From a checkpoint of a small transformer trained on Wikipedia.
Architecture: rotary positions, biases, untied embeddings.
Training: a variant of Adam for these matrices, 628M tokens, 9585 steps.
Each number is 500 + 50 x the weight over its row's rms, rounded and kept within 0 to 999. Layers, rows and columns count from 0. Numbers have three digits each. The size before them is the row's rms in percent of the matrix's.

# k: layer 10 attention key, 448x448, rms 0.0789, rows 419-447, columns 0-63
# q: layer 10 attention query, 448x448, rms 0.0912, rows 420-447, columns 0-63
# v: layer 10 attention value, 448x448, rms 0.0694, rows 384-401, columns 0-63
# o: layer 10 attention output (transposed), 448x448, rms 0.101, rows 384-401, columns 0-63
k419 085:497492576560518466534525543495548547492464400519458464407532470529507540434532531488589496543498633530496587481469516482446448572486563566463483496494538504555556453456577519560582543506526495
q420 095:531474452492602571526442522519526403554436519504420476597508473474452450529544470506487494405511497477577492542512447543496507500450515512502535503515465431428576570456509514508459564543517495
k420 091:569479387634509456507429490515520521600529424519485369479433577417520431432455460504498569609487529601576467401533567459538416495546444590518370464493491440475488524457479536573468444524482504
q421 093:419454533543529485494528503469509490487593384530458503466484613499487532534445452477476462566392407517517560532526497547417552498482581574410456518453434513511456460379498563399570507459564476
k421 090:465484546587486508486541476518570522463420555461524417573508575498446455436487475517461518472440438404457447501558633540474413491500527514436474479471424542536522478524452547569496577468409510
q422 092:569457442511526532532507500473495498501535421529572465532566522500498514516508603565474541492459447551521522420499575502500523501487520474524448530470520456553533505430548464326542532591441470
k422 087:556452456555477481542433527522486511544557474509446466539523508553486506561446471543418599646485518515398497557416463532496480434534498539571452481525491501447526549546508521516484560485522525
q423 092:482453486403495550509537456491493542441601425438534544485503588437468463532466538568516427439512483522454494519536520484531482448456480466567464425592553507516466482550411519434539539532528440
k423 090:565483569445444487496535622479566495484485567484477522505507558517585461555508473478515507473466483556502419569443491583432573459504467557506406535523443533566524566435523513527568465493419426
q424 094:545563483535489516417609496482502519460524520459485468529506454479467546438473451506456423470504549473514541608542411531539480526490593514424564580526546445465538518515576617584478458485425519
k424 087:502538433553452598519538461492454511503460481534438542482479585557494505569499496558473549426512369513531441528476618494473413419451524568494612436506490547478515449506531547516548607489500466
q425 100:513463482526496426488469537412478468511464548540533397474544449522481426634473509523436493475484462481508555533407511619500512515503543485523395451567472554570546554445558484440494512513496539
k425 097:438567471470515487453487464562545429534607447544493561508459551510506446522526485495405450473431398426500614467604429495478522448396544445546407440544466537426576559514633470423445491517534623
q426 093:503556444465434470469554511532524428490439512413537486440473448482577542605513569495506486472513459487533495523477427393518466541518504474437599566532438442491587436423477497557406523485522527
k426 094:543522575495586594497484424515457506466442507483510559495555515552489424335581496511533483546573560483567519529453460459516497478554377532467540491558452472461457507596500402543522500464512552
q427 098:360451559519557467523434539491419517494579551529546444510443415539432504478632466530462525424524426375545517518546444552551513508397587545471477530405541521448495506516515547473555484448503437
k427 091:475484509604490471448423517544512461555520432568556473513420522543568583521584500503511543535473460413506502454453580518486482510389575550485516542487501524448482388467521430502461555514466516
q428 103:510456563479464569505441588448480401528527525525497508462437573469470465606425470496521540535501435422524531560527445519465462450462593437516433454597473473529536567444566514446490487400562413
k428 096:517526534592574520577512469434533528389492475473554555440447460513547484538488519449505507589529503464477531307464484591443511522378467534545533511425539549474546485477514540380497575553579499
q429 093:430540474489515504476545548487469558491439542518484507547524514456401545443612658554468560497540483538541462504487447559512400456508434437476483522548464414522495468484496521528537544431433611
k429 090:444528516509469613537464562495461511531507522458500451545425479518452588438483460538494452427459506571557514537534445542513494485532464516522600523509554547441441533557423412443535397467392541
q430 093:485444476481476483524465569526471561514456525503446503422463502475462475515494527542518546485540414466475474569474538521500442438493432565520443465501478510501521483474520587518513476539454498
k430 087:478491451474486470544417526425581612428484455449538549518539528481464372494608491485532468485501474573506477577439498540411576474540524495430532557470480475509534497546513596474555522426506483
q431 090:509455380518486460533517544498469369496386499488562544495530541510524437446560505557533538591527489475419536497481573518467488520497466529520348522489450472523582513510505558506487537513509495
k431 081:489516465527520532487526473540483562478423458491476613507543514382512460535583551444479443497551474511531498542447451513498423514466574538578515455599504429464455498462495491482516500489444528
q432 094:455396426471598504457429499518577462351435458494437483528535572601418492446469491589552560481488521476480498510493511516465497400571489593406599504462480523374475445488420480520473404428468439
k432 085:513503498556546512540504507420503494522406516347405497470478503509455459528484466475545512557523512487595493475475507460505420592525463463514543560454425500553574361577593522540459530489493501
q433 094:567520507564410472516532399435441580468515639549613504480497426506505506534556509516546523447474430466502475520556533555515463515504564493546507603537526496515505524484486508508618442522368496
k433 089:496510489511622590500472491550404507479481386416460490493471469430500560555551571469529365379422536510486556465547515465469533485464539493482509448467561608512498472463479466352475492475518539
q434 091:565478499493489452400478447584493568485485499459548508476489465444596479474472513449531537498508488465485437450513470531555555447519532441564544435449479519553439363476505392556577601473468538
k434 096:524492448514513397464502513471479473443445487535559537440498491530553458511673532382493472508493536435509553511529558510439571474513512421484506454507455447503492554448555572511494483494530519
q435 094:452500572631603427517440524530495437467410456556519524538549549486527378494479606464509510499500549518382457454455411568465552507561579546491399509510506432521492511518556635484420507465523529
k435 086:505492520542565530554475497573507544465487503477453577633505514531482474437493465528513453496493474449495401439569483511496487489438575537382527539503553523533549530484526549449469509443507613
q436 087:405471457460467563411471464514496590447550486436513525494462577499481586434535508454512595583445506523494486519501586547535502366503320528487502509539448535436456479572552472568493515491458536
k436 087:504538509504466458482476573492469418520481554494381514505447476548428424512562558498484529430523453594572509499478520476522501442557567415477508512399485448463634561492597595535451485556474517
q437 090:446434536449448483429614493534485472579477519467502475456455525423523538540474518513399492487560458471493402445557551537565481518456465538540475464487548515516523549405605531438517489451509494
k437 090:404548506534492538472609459520519492604559469360474546418516607476443487476631489461431600536444445420488562545520515458413616498497484509491450553438479546564527548554536508511385528544530465
q438 096:470492484444531501530467496510523523513456440478489500542548542433459560472404505556521475481552497473439421478537530474507494520500486615514472582448391514538427476626617465503446562564576517
k438 083:472466447425496475486473580599430519551549491527394475439513502595457442557547399545459548466437533501477506515460582514483468377515586556450476442454393579524518542479529505563579570530485469
q439 096:473464504481499430472540497465564437462490482565409485469554489571467482522453562515534487492427528491443501582366477503504518552603481513404488480542433550550475455542536558480491515552534483
k439 094:510441541476504525498576478490564584447474525513431577463451550513466468569420460552485517628596495561500419445488435451502458443488503535565484512542524524460536577472504460558547533528483505
q440 096:446444459491518490608413508540497496559543436561381537580494527495449483546431479431556524540530424470510534545468510504527528378432498465510484441438438556507531500497538485533438527535543462
k440 096:552526474586530467476606486581593436444477507552460537501370563403510522429477411475587461404515474484523520519495556604532386497487456501417390463519487507454476621450509505526502386570601480
q441 088:517513495547408524509494435584462421605480649442503460476477420448564565502461500461514559505529489463563551468538437504524590589550572493559524544433515516432448483551512505514489543508506494
k441 088:515530466537526607549510393526493511454494526570541564489450506568581531383580535514503500540487548485479563583473436582446457430519542448512444515488532493486424453503432442539455504409541536
q442 090:541456463505571582501525531568468464502520571475387488622547570446503422468531518564484511497444412483511511484527542472418528419452548522551502510474493447535480535545549518416502570584509527
k442 088:599550460570488525492439505451486494532525462460566591387483495480502493446507497429537513492568502496468628543458506511488398506521541455575473465471468536504453569473451533506533545532405493
q443 096:525525502594532485596549505470500486517459550530492530497455483445511564469447467397398509506444533518460438568446510509528496448503564554522465547477502481451422475505554538510459554570532517
k443 086:590545524495585495523482594423513508451484511489471516500561466479459492521489530531538462381473484505524426523557525441558486465541567479466579512541475504499519567438487590530428551453518537
q444 092:518413491538502549505551506551444560456467548549521466542545529473568398534536590572531568524489511547528455466493583457445583430552516419450494507472543440517588509426529517425409577458523515
k444 092:551514481524558493533499430479410534637487497477538556582553417549478473421531478513530546483486521433501537438513449519559429573462481555505446508453509521521520474467493460513396496439534541
q445 110:511584604450567517395503569457515415470550511368470488548541463439502443528482480417477508446434478472584477501485452443504517497372444408492580477540497483500410457528521498519519425473467467
k445 102:467540471510493533572473511478537327378498432450630497495440477444557546481528454466601518511449414513476501464460491466515513551396510436483506427453502528465530453421563515456515457546425574
q446 101:500587506490498599545518478421473563444539595431560427595440503521528589564426554572530369417479467491502564503551542522396508576448468519467515547531523432461560558504438526457593498523461526
k446 094:573574459539347519573586458596532537585547473472466546489491464553579420475512505529496471441400419558496509472529512522468517530507479479503440539466485594516438569569536425529520506486434571
q447 093:458542480430478480498532451520454436565453482522554487524532493442578467459466475503446527524478508515426534504446404567556416522436526449542488534500473392580520431573583559490438603511458495
k447 096:564511593541542492488571495430478434444530572610523536501579558526448426383405488515468546516484487632605480469471473453485510449551485594600486565464529459499549458452426550438458544511432528
v384 090:541556497471483495559455519525497496487500521460422430558462568519544434462475416548493559542485524509431491507537510463525541500515520483558489576525472441556566537539460527620500493513502462
o384 090:450550542452522480501513483437545470459519441458471582481489471481447503501414529471528487543439469450436514584459441460590510505539450491463485529478548567478465494501487514664546540458533547
v385 097:536504482495527476499464543432503497557470437441547491516556468491376566459421510542428411420565542480514392586556487429538473432452466510482546461530525450489505542535513558549481434518491498
o385 097:450502498512504361413517490498537422510473313499571490458429507537508459551419573525538474545472478466507500496596448472533521514449462584503513521534515546487479536460536518534422408515475533
v386 098:432530462474529457489601499511471494463435550341546498473563442495540546514532500490498421536453582513544478495469488525479550486490480547537527484508455525490484575474473460540524447580458552
o386 099:530512479569536542466442433515605483493510579460458502525439419507519494441463460502492502513425543451493487413508485465491556413423521534450569504494482600531438496416564530509506444545519489
v387 101:513484540542485485499582503579518485507416446479595469463592441476462488551549577518467457518499516471536466540489508556468549572477431515525454339595529481518394569509550520484577461493544461
o387 101:587484423467433466510465572547517505531573464458454440462433483485526564480394475484504536439434481483500518509526442541501573592424458548534502485512485564572589481534508521484472498553412568
v388 089:468490410500451468547584484516432558557494422519529457502550516604597463609511534509504507472563483459473480499452557515532460515492509525506488586526481505578472584536444568500525525588495484
o388 089:456578422602513450488514596470581531462493403543461565475504540556392541501468441485505458435426597440540533548536506500496550502529540512473538534487554568459432587540471509533503555491519494
v389 088:518585539544536511500540451636533542432471482521447478511530490467497480500532489498551537498385450521581582442427462562516462585484454502501452452473457516551544495549513494534445484385427513
o389 082:538567460494470508587435459474469426607563495441540374442549425480551460561507535466542510550543469545473502511434413532495474543561463436503411485401477443582474454533510632440509502565481442
v390 086:520571412430457424501627444491450537502434439428473467512527561463537549456495569548494504477565499522476570449547563540490482529533507512542522557510537569528459549486478403537564557464491498
o390 078:542580417497516411509519548515522491501475492430416512474478531489466570494527436524481443498408532452578514646459474488576501478550507575454593544464466522435411551540541596589473412545581551
v391 091:554514469513540521563546519431444551509491420588470440458604456556443528513518560494420573547547532453435630580637373387436549452530508496515476480499478414484492536563484516583448488581566455
o391 096:525545462513521460559435509477593427499500433432442644467413495530380535461383423482547551539451491474456493565524509436584457497436425515380505476488502608409476414425499451541507533541425526
v392 100:524477455548522576433432599483497469514476429395515454424470477408473613452513429486506445486377474492559470569470469451501465419508398489477495510515527430469420487458482494479464482507528540
o392 099:518517493566571466462520515517537513525431487465542591543467544558563398527480478490577421539537534568509444407506546454526507394505532531477523495574466556512541475581428432562561438544472545
v393 101:508507465520455430514531552477541489462465465469553486515546592391474551544458542520480450512487534488576600575475526457460433578540532481572438521479452526496471544449448460411426552586493451
o393 102:519637463522445409503500440522453478607543598527526550516494442582529387476441501521456515472510456505477456448609532522416517519511445624456489492520576526488516491449541590435481424541508540
v394 096:437460580503527495455449488471511611411633479384550533508485501515549557528487561500442477526509513443449522482506490415511475487473471466471490581442592529529548491482539524411552439574507438
o394 096:469472612508474551437445436436496514479394499478508517405456433546566461522553545466481540406567481484455556483484484490486420520518549468553462418487519428558585498486451461451555528455468447
v395 096:592475420442524366495471493551405471485412516407542451550656521494604480549498521540516516495593582536518529506454491470503547560468551526560496497536463514521496537559475538549525536558475536
o395 095:519512492494483438417498501508573456542541523509522522521546499535498547470460517506384533532441483503507517499508527508463573499429447519468557539524551571492543424493586537563481506456595530
v396 098:612557473506539469519455549383499499503433508456426474555538408524475616455535530548391438451576555485491510561563481542494567502446471508544519479492504544458487580568478490520552441567503551
o396 098:412506424451480470529499500498477494493375394544502576484413531510439542469521480466486468504481354503476442584520468437564530491470464513440482407472540535473448482515528553565551440493466585
v397 101:511474606466566443463502491594472514341449503462507481497422506457462476577588442529535543452532437481506517518478490410541494537534496520456424534455473506475533550493550440385543470484532497
o397 102:513581536477455537486485449495493544480491532496584562570592492476596440512526534558473516476505458565451470540439490526421500529500538469540510405451545424568515475619575511442526511606432518
v398 098:542518486486488467496531418586475466476378520435514523519550486451522523573541557566537534411508484525511475541502488471489474507463470512545439406576481500475472628542510442542581460542514497
o398 101:468551443442532558595426545454456558404537493530433449571522561422461592430491466510404444471477388454467507551502432497514507477446557432527486417364536489565445519503601564494627427553476480
v399 099:438458596460503636512573500354517563514595512601385396521433534526553461561493513436453573463571507407545600495516468472566531494512457537431512531450477565564610437492548536514500506493494477
o399 099:527480530517509528458458504502606504538531506430503498443455547474550445453401509473556520585506548501532514505461471454534495510478452483390548569554474534474392507436416515508479529517445443
v400 104:562523507459470596553469499460496472571559557477515486590452540522512511456462471549551519430495500546439432461538540433473473490451565477542591513479530487475452531464446523563569508502579504
o400 100:510487433492511422549490505448543453463459439573500572497534548439383411520478510486479456514498549515488450521588465527516486488496575455504503487522506490560550498492426565447556419465555593
v401 091:496546479553509480471537461602478517499484416478562441463576505556501463554447484477542456509517485535521548514469514533489520513558529487537537522550503540505472470484484523581498483477446554
o401 092:512490466571539387486521446536625521536509450499484546449519469566596535559438476502523420432519613488485510457502507552495526498523525557472551562486446604501429527513482646551416491496543502